Each number is 500 + 40 x the weight over its row's rms, rounded and kept within 0 to 999. Layers, rows and columns count from 0. Numbers have three digits each. The size before them is the row's rms in percent of the matrix's.

# layer 4 MLP down, 320x1280, rms 0.132, rows 0-213, columns 576-639
101:494499514493474517524467523487535584529434510492539539473477510490447478525520504512547495499487474482434554591507517569499467558461542454524560560560525495539481564495509442485506541556449479
098:520483505517516496515497525435541477486520527503470463503487444503489491443574478480451518479522532443523551527501502468528464488535614526514515473475509417502473510517498573492509527487476516
098:504465460527403435451589480516565404455469446527477553494499510506539475531513432499511472462560538543440493491443455460490520520469557521470507474461449415524494441533524513509492482447527519
101:503510475449481492535483479496425525497507456530446496504539491506535469464477528490465478463484412506396498501506526505449503528480513460594565550475471453471482481475507532442488578485474468
100:568534445505479543499512527525527507483534547557487418480445534433527538459482536457480525492474575506559492501554520540514572511547452479480465534535496560560521459466485580498445503525478431
094:512486526511480457522508473472495511483492495459443506492388479528499446520481472529456478453497526514448480531585517500573501513531485450485527497493521552476530490511469564488505446453495440
096:492474510425513508475554496510511498517497503561555491510482507491542511456513490520497476503496486389509494593464472528509465529479515507474444559556532623494458496497534565562511517491500504
130:450541529549440546520495496510446486506520513501430484506515475408423448501526540551504534490563563513484457540548493460468493524462537539466518475534435497503536506529443404512513432528379532
100:522493519497532511374553529513397588454449479453492534493510508524479467420575451499525487548426519555488495454451444469588488470448492528422479479491594500439497481541492474498503477490483461
097:538511458491448490455476516524555521567552467510502485522449520486516536490424458520564500485576498484516490513560537466618493548523509456526572628440548462424484502543529474599540462498569408
101:475484542464532451554386488519479509468508482479461486482490538502397523474422517486495441488507464492420507465485559513537470551540483548422516546549481523491517508405470524461473461509517514
101:475506551543442555570574496549512486474472504492545516593477465492424560472506586506466527505565508590548497528472533492538580493590491505476475467524527519525484451495539464522524500509482548
110:491490549515495555514489524513521506490490544528543534524459552494446487476494552569494454466515533497524500511508531580465502539455466454511449447553553568433465553527516560646477484434499483
097:498501476509483528485452475491458530548533505506473517523545475502478554457510513463526507479509447515497524549414576530516464574504461443491476459500455464548479542584501533555450460577530507
093:514484487519505433550480598496449544467546526508534508493565532551495491515516508488447516528522507465459516552519519461469437553494414468471576491472508481474584539479475556502508493501522403
093:519552450549545446476529525494572523508464548530540473498469498463451497506467457484506514452468431415495536512485569482472575375468537577494529440519547510528525501477466477496435466443493495
098:556472515474499467563513515498521565491498442546518500484467500469547446503534444454558558539534448482570496505513390520552502537528490494509434527507545461467444531543527514548509523498488516
095:468566483565505486496483475543526557471508493479557523519559499496561549546446475502555578526493518540528507525514524534622454486516503469520590497514466504551492466425507478529485528544486433
094:520555501518551432562499513512530463568474566497525477552516552502500506528514526437577495418467588575529472475531544469491507583508492511387585518485451583480408455497476485523417600526483518
266:590537537575522428460498526471532483484504444478478491529522535559463491576522514518444503484550533491523529544487479474467468557506481411533548520433456552443503479457541513469461525458627511
097:466453500449516512447533448465526478479507442556501583505503517541484493523528510466511548513508501518471439449570555458493583509529481498483528474515490506397473485542539500506472466521492530
097:544438485505500544431501469536473536565536507442541454448433446448523553534624519450497485482495455516521453448544542546539527495468420506447455484466543498497530530515477472550480475460573576
099:491566514460513520392446451542440549524470498475515485523512428477475517534533452515458481517538522535454515569517490487446507487440502487418465444534465494492478591442498489515448439518508606
098:473501534489453558514429462492460511493498517505532513555480477507456502480474521503484499498484442472539471495460517578499500521489512530485560545546450460478425483507440446536482469500529451
099:513538521474532533456553511524548509512512492520482463552503555451529474540473502554455457541567449482499498533486457464534495458529514502500502484469483509515503606528498468492477519496493496
097:491579516567520490512478525474522546491583535498474492568477410463485435506464508502506543566555509487493450463497553518453457525435426507495561511574502497484587528474451430547526502556519525
097:438495515551490518505610504461473484474496438515515510533550431454565533438511569511532526474459435462607469527541530565549483446459474477565443529517470412518469476604521477473454465493458444
101:507472510519502514507458611598477575453443449450526557510454535531529499554442491478472478542450487487490531418489482518537462474538470480459536526466545620514530515537510503498473534505445462
101:454570530501532562552490543514515457480480464501492563550466513523469487528509519478467503479493533461514569448531440471484569557584463445541506503484501503507457592517460553529548489527463496
097:501450461569504479473511522495555482592530515559462480509560464524492516511479473483497500520443417496460465466512435518491496490493489484522484586494551487522552415551498544500468455477567564
096:528522532472466484490514485494466507452490503475452512539460461495465570511542462456499453594457524462481574464422553434455565514518579486545478484538447508500528525454475487475507398458548559
100:487478499463533474434584493474538416511463493512548502453540572592493480454566489534513495502520520578541456506581511453480490516468451433505474472478547474523441489463504457556461427486469458
097:528522470489510478501494405498493525553546458529553518469456455511545512473460420535524482490480474529510498437531536570481484511490443472413501477526529549465564551539541448478539463501526491
099:529494548452517516530577533479557434516465472545440522554504568507472462498556410444475386526532534469448574534523486418486439468530469521517460485439546492455501529482536555465580463477532461
098:536478465541484537464465535477509488536538428479455519529522525493434526569475497460491518489433488517570535472487451455527567487454478515556495498560537469520491536462445451482528459487493498
090:400472467485474509461434460486516473476439547484553443444534474491508509538504533520574464499486474444454509472519538489473531445522483500485517498512522519503479534522509487540448562547548483
100:516539505467468509459427537515459507514519490440464521550501533489501506483465484540580415568506543545479502501540511525559470518507436466507490504477505560592562536481521540495510439526469496
103:498396553495568598516448521490508458449482511488528469480529559494525562556480429491510474565439481531499458497538469493463585549556457477608400505505505496517434559577534518493514522475475523
098:555520474542478594562450531462490536511510477426569463565575422470481441510505557532517452468478528422503487461437490499553514437532514540485473477460489486486474501534504486544489541480561501
098:474431538567483505509499467534465456507523484586480486561499535529546474531510516501532595491497457485466437513532510451510513584484565539488530496484492521534505534560471519467482465474510461
096:577457469449549443536533518539446498435526518482522529573460528483539401504452542482488401496534472543516522478513488555487467501483556463507440481495490560467527501519561496511499527459515460
110:492509431471550534496511517444471510462495434498471472507500508470564475509496476479527469434456572498430466560482494546450520507563445458496513508481460549567511489472499523520519470484526486
098:494530519557519426531494488504477497481479510439426530529547561506524478467530507462490456538500509473525542514568524449419501409508478497495494495546567551442522517491503548449485418471490429
098:471541530485588439485544466531444428472540465559488487498554507453559485523527481526480519488546487524533493472409413433491533514513524577582528488526425507484532541529537520474532493549485489
098:494484540489563453511530510511541473474521522498405479489584518513385449497486491495506495506497543508504506486594508491491372537445534498540586527493472543549422496472475482496494504508511439
096:458445456516550536542464418511553501467475516471496537461551473589545528456465489540551499437533512530476471457530519558507492583467555458505498530449534472501462453462497476495576491517492513
097:460463536476487534533519510467472543474482530506562483469419488460481494498481542444513484486469513492565477498504466494524493491554468475531469483563495455541439456539505536494546423488439473
159:532578586481477526502440486486458553416503459481476510449488474498477410507480497488465513557518459496538561559548528513473489468505476496478524494534478490489545536490533484501485475527487531
100:509490439491537461510473574491575502509458481454531455608595578475507466489443495498526434467461488616489475534543446517454505568541475419404528524439463503534503497507570574476514435479518545
103:506511561493564518497498513520521578516548488518474569503505481515429492496489444440503466521482540532526474513479488482532515417571511517534484477470505520559516579557505473521512425490517575
112:367478562502505571466517473471507462495489529476478496539446539562440441544491455496529460489529536455444559442444505513443546520498491517545563471511492489503547484557502450548519496482550475
097:464473454456460505389510515386439459493541563544505524567568505424470520487438530448547507539537503533504501553479448546554526578524400485405543511512518466480429552550524493517481527418473475
102:437553448510531497570559522493527501504559527508480484445451508555438578473528457544455425539475427459500510463630522511497513572531495443500534513452454524445556509445522503515533505462472505
102:545482464534459482447516602563522509535493436501531534462461454524510452484522506501469504476497507434529538502517511482441486512560464482438491495530453561513496488549440542539457430548493520
097:453356473468525500534440453506371544469458460560491523471464487516545560443473508561512583483475553559468559489468436487441533453540502516569495485467505591505427571574519444523409463511481495
096:537505485479539523456547549500505486494471551541498522495523435515548508574452491480458466595501428507512465530527516525494527535530534445546521515508624480549443455546566552557485526513453457
096:574457481587488524466539542431484485499491502503493502496529482446504521548535467422508490524500534485467441510510476468516466424567473516500537529440484475502507508447463534579444450528510514
109:473462411468531525477490489486563522489510491465458521504544492442502519575454499498488429489506527539483424448566504551537452526501503453511428492441559422450547506451490488498508395497493496
098:474448563429486509503518526545474627511545492504405548521505500489515478424494537501481429563470493505505512537480425462532572461452487575466579548533553506525568501482534529502461530522464518
124:421542536397485533514430469453471500440464480484580460512460470550511485521483460547481554525384463462555490507529499594545573502517537496478423528584474502505508502559531498498501476462453482
092:486500522450488505545525486503552482544468535486469518478523509516493461506528444506555421527467518530531470552508442432452496517455504529537496526480508439580552532549514509523627498531474481
103:462425436430482544361506500479403456492463499452468441482581537471589391531538511501536562411526548587493485576486489570516516440561480586494490535571517499530492549501467559472418454486506511
098:524538444456475527482483509593481488491469568472498516460549575494477510502542560486458422464460484523521523503477503424451524523544541482545526436461460522549588467557443482449501504570493483
100:478542511539543453496522602475488511459539504571502528428590489554495487489452491475508505576469476530506446453551477478534440534485482459500568507494523509485486454502535568472494508534442522
095:499534502472506597568505498485494505533489507479462470484512440478449427448511474523513573539563475432620538569526505401475487490517491490482429485520450454509477544507516509478533516507520523
106:516519524550534498540561494497478467481552562554457459506515515542565421483520504509542495506449532469476480483502544465485553517451464558506521569537458492514495535452526496460495556517477513
099:488533560474535503545510501432550474451473515511482478579514454556558526481467540534492394501474514531411500425507491584571504496463480446479475547483556500431442548521502490508476442511496540
103:561548510499446435495454404512485429463474521493474549438493506493483585485537492480433436559524564534479585501506526557479509569465540524497449550522433379452532509487477536502500517524511424
101:477504530444578554489543507440435520509509510552495513507519578493411528490439519515493497431535477471477501481531500524498490469478520421512569554517547438429557518519491580345510454557538489
096:525485514512533426527494500452587484495488549568467497419539533509583443508470483491529381534486541493492481471505585503542551556504465506524492551513433472554493525524512520532444458488501549
100:520578570552462462506480544505453465468508517529532519526453453549436456496452553490540423405476536485540472546486458433521514497532513456474428485476436523445515495477569517517520514501498445
096:533567581537445524421465500541408498559518498429514537531547516550474465544519515483531521453540502496546516510456560425467465459471510479567502468472463549498485502506477515489429535491480454
100:496508537437446542518537441495493398562517554569508489566482523496550565543490477520504505506505502514547493445509461485466528551522521443532546560514494507462489462546524556493454533515493519
102:518513477518464526567448489467529486557505492465455451518434522459541533428517442473476494438463528581518545506480451469542547511507522494502587562517412518511457436437487558512534520529539515
101:475448498512489506439459355451521429430457512520505609515463547529493490481519503459531481507545459616456580469446543436519481542561536494410456438512472656551470479538523547496458423490439505
103:535513520538454499426541514595531519485535542524590516507498567490449588522440459517498453522512470517470502516506447494514562545488510498539496462550414511458459482524479482522494498508489452
096:497514462474496495538444474480506460522487576501611551469578458437442383454506476383477469501533488465563470491397474491457562531498464490441531474546529536578495468484535523491493508507501477
098:487493483509498468478526480480558544511484516513539546524450503529476519492485526565510480517539536517502499487436501559490469510462504502513415485476430553507506444503522497482441525469521424
094:476474404537553507460463505563475562484551484533528463485511516445542485482513558476518517519491490480467495492464503485522518445460491474501466472533534482505510566482533523512499574548539395
096:556585519521458567444543543522481487468511511437493512509511511472540495555546490441494530430578500522523465566471567508514427509546446471520521494492501520447519552492472532521476451444511445
099:473540463516516540478551475497503534507586509491474509402457443481522554510495459498530509489533528546473599515561516472471502470485534489474460461535469515461513521517541580500519524509539524
101:503515573493527480431440486464458515601526458546591558486539450466552575514493498494446543480517487565477501462550466521500525472473596463486459504556486496532436484538558483395518439547488482
099:502470510437476499538488450491434516511465471507505486498583436449511411539468443471520464536489514464469513402543489484519464530577526514571458553492523539482475490474514500491435528460463436
098:508475532423525518497449529549514516509484493497490553493496485576445530475518475554447387503525537425535491557449460458476506504466500462572487472487560441514504494527487473536523541502458561
103:502481467448583462492540504507465415528504554566465502525559478483539528459464534507473526453512501499452515497472479447480536527500547443575518561469519558563491485467478573497587511505470525
103:584482505528534460520489485509358456548451458451525543512495550488487501433525457551502483477461513504489425475489509492483524398491450445535489517486475517545542517507447443456497492452532473
104:512514468521481491442508473565548451559513477497576457528524596532547544520513538506470462514495436585516534532497524533531593505564496484483499510546536498520520534617555424513481464565484492
102:513458541511454518490430510497498501547524496509455514422499480489509489464532468522475498523469533541488501560525451474560461524504476517511511485443448485514528427477506467489504506485507516
099:437491518529495478463526535483507448484510516480570672487458495488490509550553461464479524448575511540475479505432443510493508477538541484567483468470483496612558495463479508520498498491449488
096:499488568475564553445531487554497461513485564521527503473475520526438476522564517441428485518537498532492432490480573526489539528507514495565484426465447484516459428465513491564545549502464505
094:550531483448489531511449504511507506468519588460499486480483513425558502483476418474416519509568559522553439546570523496464496470435531524475544518483487540511520442510438452542538520562508488
094:532450533475447520556491517436484538529439483491558520508513565424535516503520467507495443451494449504549485570474413514512559517441420481496526478507475500566473513551476435512512456510446524
095:477520485502486489485371487476565493513527434467470543523483532506465526468483507416503430440511488448481516482505501477440496458427521484554436445503470550504515516449576456521523492479559537
097:471524581505457449565472402517471536493493467460469541430510545470499488463448499501491495541536491497429491465562497502565586519396515529531470520539483456514506478558519433447434526511512485
104:519471469470500508461522494468590474509434523544482530517579485494524503433478509450515536506477432494582516523433481450567496489547486546532495459510508462466542533551468502453408519511502497
099:432461488486565463545437568446449464484552461467507458428496530458456455471516484498467472460462493476504529492500524489523511504520494480510482499534439487526426539473493484517575454425507557
098:476485483541540477461536547429508505625469529505536557503507484464525473462492508477475448496494559492492545498474485526489430423538482514522442522538469496475476507513509482549488519462477490
092:542490492494512475577492514438478529455530516467504501512535522525522486499526519423493552528496460446409480440492542508573466458603540510466523522501540438458525513535546541516508503420545512
097:554473469443523570472566404592489505484499543533516468503495515548492509529511613524470503515477449488516539467436554328561506506509517443562481485523520530592548552552476474491521514465519426
099:538568470506544479534629505558442505500473427451355499503510547556487488466517533489517576480575581546470541486526582496404500479494508464509548484469505441521464451492486498504457542567546543
099:460544534465475481522489509519485505563526459489518527437462517428475469481558491568514524524527497547494436526488528530484549533462574465520510497456535444518547599539470404532450548524511452
097:500502561496545484514452445463480549574485455554573571539563505521505447512483526521512525466482473440499530421571479455444531534459471528500535515582412580469560488467498505493519400517506547
106:526467471451519569453562502551504468419466501456553476465473512563506533473478497479501559466541500548508462481514590547546527434480489493543466519532491507416557428502511402481514513471456465
095:551455531550434483466518451411546453487539491572550472526545523535557541467505508565534534516486523599550482452492473459476498466518524475464549422461537443559517459500458506432528502473530538
102:497448548451491475435483497448552489531490530473582495450556513469468497484492457467504580500449463516563454428507470477492540561466454487551584539475523432545505461472563508508572569447514558
096:474403505525518487429475523434493494510542554437475498550436449448530531434470503443494446463550558495480486554490502497471530473482481468527510510516493567409529446436459536544450505486536473
098:504468532497536529530526442541440538470536521478398373505470460502471514483587566504523492529530527512484482465461512515479480470449504491466542478489519512519476432475445545564478599533444527
098:458509569460525449504512437492567489489504409507533444498513473605476587521503504510551481491452487548450490523472540466526531459510616443523554533531495489562530544467530608475427545524556506
103:617529495539487513479523495462475524503492474513412471543550485545503537447450520498550572519529528566414474466465505554583472517468518460514510513549485498482509486475481501529511510500467450
100:530459544513536514510503502533491494486546509559492538490482452514526531535570522565531530623544502529428444547539434530435508564481506473495519497492517534505464482495475494490508507548469416
099:500530460442457428485446459584490497446487496527556423572534514503537551500536519469534496496499456472514520510477526501515520518484417457543493432523571497548491430448444496508395496452532503
100:551567538526488469530562520471519533549558501499520448486497528502439578549516509533488475505455545520511520463473550517503527529484495407394480539455540556542485502571553480467529515508510493
097:501511499505502486427518488550572525427498417497536462468474473479429526420547551458458502497494456475471471481572583507420549532496565482430450469475511435506507457463544520471581497446524447
099:475481411514479507433410605497526496551511514536482495443518506495503474474506564482509453477527547457544534492523488468506514503505455532501488542507542499504513497499552518461487504546561522
097:531516439497489518435454484484467505468526526507451518469465551520549513525549486552529502548537452471502514497533515512471473522479497476500503511497480494478458527562488504562467418526469472
096:517605527499472550509505552472537425536574530555482497493479488545491455504448531455497443568434516566464474534472522477444472464510475556505486442583437517529545517455563549491560490428522537
097:432494512525556502548489518483526515434517452499440478483505419525470494471522467525501483418530511520504449498529514538489558429477465560520536476483602617493500501474484505535503490525494476
100:544557459512491506534451521515562466443498435549495507444508457428524535559473523478545479567557482458526483595469522536461462527439504509489481418483425572501485500514528477477537477503545540
097:518498446500484489461494519491564589531532438444491469537481495473548464522522509532571543584479524540549512500487514486538541508510485408510488487524443516468512495456453497488527512538437484
100:461462443571548472534515528524499516468534546546486564417559477522513471525531446524530533527534536460530452447500567514549516442444470546475462480502532555446533493439516525560553503563512489
097:458494481494485527382497454503519489541472538476488479478511503534494447518463487467457514522514559489451527553511531546470572574476489481555473482504483630543458468538497540499583396525508473
100:534475538471439550531422541475467548445427521497528565432498476483524518491473484421574474477474566503522568550532445517533449505472495482502480540492522487491513525506506589525514508478521611
099:536562527469502475466492447404467484564482560485535478510443508514471523525546509544461498574498404575528510537495474508528498434550408573452534514534442501519493481540430487481517524545535390
092:535505473453519604562496481602523509490466576536522563506432551562464504492506492481578502484540530516479553557520451495448463507448553431486472487499550484478455595503458535529529472528466457
100:541509445550493535493501518517484477511617475532499503484469516477471487571455520463499505494404447509525526539476536491460497569522528512565552484492605476570452487533493526524566487470498490
101:509458552499529536463529441442438488518537457482502531501501532464559480433502481483528606526501489476455465553540542487505512514487539481517523544506551494573494527530556540517511488500496475
100:512434493499481591533407497459562503485435547451513489499517479532467488466541496454541442551410578492509498495510607487494550480470519472496557457436509545535545506450526483515530420488534479
094:540492572451560481526486480499514440495499500532554520596585496513469547459516458430435557463494493531556479526506450504490484509522490536512532491447443502613452505507447507505554480455528575
100:509504419520512528524529512501526442485532453442506534540495509528505540483490513511500529493524476504469510586476591562497465573519488511376504461490560455504513472475577498523449480498556496
104:546535448519518487507512525544459572510495474481464464577451523467497534467427468487508528476461512498478449489485530517512494513455487489480477456471489502482454527462460526496451450501496533
101:496530492485518490504452480585488561439456439555521404525448484459485504483559492553475525498477522546455554539536510513531469531540453542490514552529535513528538520493492485524523522592539536
104:446494533515480546482514490464486487534522474558460470476510422541505533555463521520495508515465511533472472435525465549504504445529431367532547469500514509499411599508517453540450540559553472
097:525496520474540560444482523535504513468397476478465564516544453540528466560545534487526497508421477498424513509487462443442492542494498489611446432430551458512579479531536487536449543461462497
094:442488515491490524481505520418530444493474518473540514452522494496483507557494461580452449583496539526490515476523526483523467385565432560473422441500448529521523440493438485464546480457508587
097:531498514538479525415490560547534490535365454550521513527524455515501558469467534464517491469574465490449488503550517540511491528567557505487483579490579430477465423536523491527521470421518433
099:506479511538504503487542569502499444565522522542533533440494453492503543498463455472549500506553495554548466451566497494441493564515472504469576503526474575499480445462549526520594464517442436
095:525430461468461522489495521511539517522496477531532523509527569474494483430472520458486473511482404469515528531499484508515491525533553467467456524596501543449491522449474529477456494408448446
101:561515452549472502497471498509500428539499549484505522489520508517499560515488543466478572514454456488471439458508451421507464471538496517521467495463437511573517452501527427484559546570510525
098:547504530471461530433521532518505495443449507432499510497453451548470499482463526473511592566483530579466506470479515529440429534565476499532527546517459582565505531538526463479430542532483524
102:566561586464485495496457445487519545480496484474540511499519474492507486507584480487514562507491510522467474482480533539557408499463577482455587473454525544492446523544504471548547533448558483
102:471526575572522471487515519523451527493534482431514510499525573572516509435453525480539426523443500500429439515451428512491493493422552522576446514520574509465577422485520471468446467585438575
096:531518548507498454481511433482463443461513504459458536436482481490450481532456540521447530500485553436493544510497415459539566497483432485465585530483474508449474516525518524539413503514430479
099:524461416431426521481522484586493499518424488467510459585468522441546581501482545474458488461425478492520501549517586495513541478499454516545529484480499460495447524436481508481518541522457502
106:521464430518577488543524553449493449619568389478440481516585470523478535471526498500493428426477450463560548498471558490530495478486528472508489459474526519458456482534548529485542503438505508
094:498463427478479562557497480588501589480527433479478504505443413494524478456498482507560493481480570527436516538454541555547420502421534412529533444579498445488494436498482555515490506477435500
096:502546541406486554505457537537432520458525533508455511527429475519520484548511417509565479454441500482461411438455410475418525448464508508485451477471582491436467579514455458522596463493508495
102:499465540530580493519585538465457492524510510484489529461513602582522566497527417467496581598595498540500527490423562545503523539481452496551463469455523471485520480526503488507483482502542535
098:501515460420485496462435495511417464538449545494560628486560486519544517470524470511512487490492531540418531463516551517479451461478529460492490496469520429542478548499471479470602551504522511
096:448503541466490473537543493462450545456522503446521474503468477513426496432485469490502579506474475500477505416484428471541526522558515483467468464420408508463531522601484471490530482478492541
100:464573466499482455512491500471463477424493475521472507550508454526511476574450552500557452542461456537484519523470483518505541523476537423477558477536567445476463460556499554513545461562466553
097:512522512528448579492522561526443503529522485485515448419497477521559579532456333490544427486470553505483459480421524543518523479458573481465561502540556479471524462500532516494534490533558521
096:484491460452619434502463428449520530499436514469476523441487475486461451474552429573459492524508554508445513544487579505475470455478567512491506514538397481515493522493451488540479472485505516
098:544430499541449438542501448538495550520576425495496465519526480482549538463528442486488533478547486513514466471472597459544518520554579497516530516541540472513490512429522471470424521597547472
096:486521493483488495494556464473516511581510479527488448488520524480557486441549498516411509447479445531489459585545539495501461550478510490525520484515398511402478530458492490497535584494452483
097:437462475439569498545503488522429544473537513517526438471569510498477442581512471473486496528568519580483484531453547530474483497442458450508546602451441523483443566497461519516457502466501492
093:514566459536452455512475537571510568455503556465453451439470509503529495544463519420485496501535535483468540463534456492523452485469456550470488508496576480554450457481563487441503534445516566
098:461514497483432501488508436479439545564500522515503537460519505459430393551541568436471518503519530476552435549506484552499558442533486446498481551464499459522438518524503448467448589496463454
092:474422518481434468502535456430394524524442501509496520416513509539466510508464498549431463517562558484461521500532536484504520452486400487506540516553511521495468462440500477521558554436424513
097:490490506487493491483535480459508450484552445461533564498493498556502486531444557547530507480492438533582538530508500520523547558492498511480438390506573444533511515521466461442463499550568499
094:548417412484476502498465499521541462478492484448525531378544467501488525511439474534609539492481469534494455503527473553470440516562480521482493533512489551530483490552534493515412482420514468
097:467452556474502526533487496484535525487555483552500534474514468501448485477475492521502485447463502435488464453395523504493518458476518482553492514466480425474559465429462521479472533547504491
096:519528502483502495519548514507580442562470519453465440514498481502555521569536523532427441437497484533494443499486454479483465454467492518490447484454572469470556494452484455485488472539498477
095:475471508540532458413459502485521543515486439490479487462505464519489528535548500572600473526473605495480505498541569412506525371471486497488483467464552526468489546477492503546491468510574578
097:492480511526549496466439456494500508583493434528495591493540593552464523507443459507415530476456483510508470423469543463455528550471487499490528448514504522494513504459407501481452518474506455
094:474439552472498542531488538481504495481511500481525505509546529582373441555508522474489479648518441507486427487595538504543502475494512493561512548483437522504488561494526488559523491593506522
098:483457488419436520566467493461519507547522454525506441562530603516476503552537482484571493510519531495535537491534459505452551468560451494478575521606514492547473452453541489557489543488516479
096:510516527519474454492482487468460508548465575544519462506595402498465502525461671521574448482520554433480494515560487483496507462506486554472551475455502491452541450514438518491474516498493540
096:517470543507446534504532461478507503537524444554522501454481551522412484454427509494505458550440514493490456470505480447528524501612458501442535456510516468550478453494487515510497508487482487
102:528526491556539480531463515492567494402462544470490543500494584508500446554503545509468465487567480514514412545496467481494485487464504450469477553550492463509460568509621482484451444523486453
099:479546500466561480529507520555458520456578438472522526452559607435446571485467545575495494577530473555553600536484464536617481549505588485424505467508555466419538488503523473515460440494549502
098:391453532453507465516482540484490473516524504465550510542540511537479495405496571494448460403456495474493542596492529586529519501507505496440470525497531550525524481477483546571505441475441490
091:498481417465560447473480529507497432516508528476546469551490416483491499520536495460581503535452434526482556489505454579478448463506526514455595469508446522528384418529489471492523541496543540
093:596543536548543505468523504542512461470470533497560556520432516526536476508507586489535531468450532557516546509443565577507568426448539468519507407456468516469497497481500475488499450543492492
097:530502495464439482516411529507469498458504485394443522478488510534421499515543485553422544439455452506492469559536494507508513484490454452554476527436535533477452487493490424460517451499498482
096:511570420484488485531503421546514529545497463522500437549534496530557528517526512476481461497504488529534498389509417575494524496416548502413523470514539443569526551533496445530495503496471476
094:457514498521576444516507551434513515496568458512507532454554453504421483480519500468514474502491490463466430521537548515493492481510567484539549534498501453571545472522492514478483446388488542
099:439500391463411521420540554429448619514495527573565453491520454513555501566538527486506482533574509475454505558544533427509475490488532497570481470489467488483503527453486530450461551504550513
099:507531532457504506481538506584476547542386453555515493505522493476490522450532499486474484547545434416564567507462492516534512447479524515490523541520555475570498422511506512506436516510441438
099:539579514466491508559431503486490536558550507514492501477499513528501495480484491486514472493526490515478545503500525476583537564545518573585558482431468449478471537481428548535525539438534482
099:472563518481519517448594483538466479490556501513508503514506530465486484513448476539456438510525498431484523446473521476467557418511499443487488491475593490516483547505510461514501461483518457
100:524467524569469540444474560571528541542457478541498487462501537511474526562450531511532531455510525507468470457521466490497528483533561521499503538454507507479506508526456554493470517510475416
095:547432520498499445589527469457559514504535490493473440493484411436528471488478534511557507580490498443613478443470532523549542516423443452544468496546452547483563410506514469497505505496472502
099:426437467524515470483548428440495518564441507508521555408512615482559526432511515582464490533563464530436544565559523560507495490514533495535496539505483453511530468474503518479480476412502574
100:494482469466442532523469570486466540432562491428522526531517551440485507489452494507486558465460545469552466466504542520523588560551506499487540467452502475477485456412516607503396486545505538
100:469551451471504416497493542502480470563538593472478503531514527533541549485488489477480534561489453512454509462452494496497496492536534474532402586488574519472362528523529570552430553497564429
099:511520478482557433494474496515476568516475519513568522465557459505531564485475479508474564456523498462541557514532447492565560521466409435442471509525510565476565462520397570464618466543530475
120:572518495555568536523561478516564476467492542508435555511508504458486464483486480480563480497505519527426470509456494522459511560483494404526475466479527509512544499522562494626581494494519517
098:447577493501515502447529541505496510551527495411470530464544380442507554496447547489606510527442466525561514502446508497405509500574452516478500479540427554585429522420484534495501456506476531
100:466500516514420442491488544478427503523481498495534425515524382512476501482447484473551468467525526446481475485476444463520446500563465439526425489530524519490541473515546530519428444509496526
099:472464543492463564512428426516515474585492443450477537527420533526522541525479506608487495475509469467542474486504512448498507478513510523544505514521481502650518539505507422501527474430454517
100:553491606513433525520575470412479491600529450508466526517540546512510426484463484536473484499414525457493486471487481507565491508516527582519493441488463504476568514519463511471577528494554526
096:518513524470487461393524497536528489488533560495498523456508503446465501534532459466475403431553530534402472512510606615523530449549530509458467510473536438539531492460606522469541490458445492
101:436460453516439502526466451458465529502540462448532562512539449466459487408523476482513492487530492451546565490540503488483475501441536539479497521478532537476463482528507464476473535478521430
095:554385479493496431451482513450476513466550506586471458476465473496501491541553438452504495505473536441482477521541476485475600464479504547498553439454484513502538487528441471474464450527538494
094:544540470510499524511493492456515550536436528502441482537432538471512545500523572418512556513487509494457387449513525516512537467487578508557425469447499453497514618506423428549582534510523512
103:494454532522512511509449512479476481509562338426515490534508466481468477440559535471538502464477475499469498474505521572517477581501520447460507500529549418519519559514486536567446526439461523
098:485493514580539578497520422496514543558602456597493540488503553521513435513462544558441487446514490482486468459517567445456493573514527545533467474513504524467483446462533562508495471445526518
091:438523455458432557507519553518543485394559599512525520419546590533521458508481533524466594467452449528500448490487526474461432492566457500530561501528544467497467456540514471470464512437467480
122:550485565478547491451464523509427566465571467561564471557504486491518515514441464455497564541573561451418525527532540490532471463523439464493434483498478547524458540547487506591446451475526455
093:401569567552450592544496514446469526456488472532587492523464639529451539463508453446543437509544472495535466525429503539551518463472501495522546486509461553448470531515531472477452505496535518
097:529487567510479438444545456519494480474504447482542465471478552487538514482544485509475452550476567510493506450479451509553524519459570489557528538504499432537436535476522451525455484509483550
099:519414516493485523449579456554412465489472552384485426591503454483542511534527535444511529498488467530498480515526515470523483531528494494529510438498502482480576541515454527439470539483553525
101:495467370531499478510518550414526538544535457535507553451515424500509515542471528530514574535462454485459497525488501497510468551500451572518469484431531503462474443547531484449495459536508455
097:514476498507487514465492429491537559468511519450469449489516497472500478486504565450462541503500599521516563476544538471460470486445480521576476487505550401470491434475557478496527526502492532
098:470506491521478545540487520504506447466523458471466538499487508446537597490416572448524405514445520457428438523457481509505518470580490501497493494519482545407433527434497513522475565528503491
093:488481558524506559477435548480495558524474469472547477498448411531490493466553406461447513516492505431412514545491471530514439490492440524462489575546503465501492482491482545485477539510509499
093:462479411546401486506495487487563576508526468485522525506508521546489435568475529536481562480456504541424510502466537503419429494511498552545435489495457479548530457488489559502507577436430535
096:503483441479524449498536583524572460475492519510433530493499499500485519544502523453468480469527511427499496576496555505527500505501463574451543475486503493523491469500517523563476489458507490
099:492507506487536522496535455473490466505532507552510507497464475550558461493517462495451498461477467536530501542483563538529483496467544438539515481579506535519545482448533411469492475528510463
096:470503490487526478511499458544552465498527505440456464560462540563527519600500510529536506467420521463438430548547523629463495485545483522437442544445467431532461487478549478505513587490528461
095:491458431488523443475532515531504508452540440416508535554453548501524491518545502523532539570551560553568492571483465515513472502508511536609512461540377540493509507479502507542503536429562474
101:420481501446568549593486478510457517468509568560530540483517469507546492555514461513510553440412510539520451473472509509554531504523504490453476493582521389495555553474530561505511498530479512
097:521506572520477444513527540474460574505436559468576498462579503449486473546493508528463485536502453566514428486506500503534529536486502518505559481520489450504499514537497531440490546494569480
103:464510537559559564468484554405479487540461492504505511582460520492519536524488496498454496539469510509529496475449520498446440512505589449496468479491514508421472555472513550483459503551465464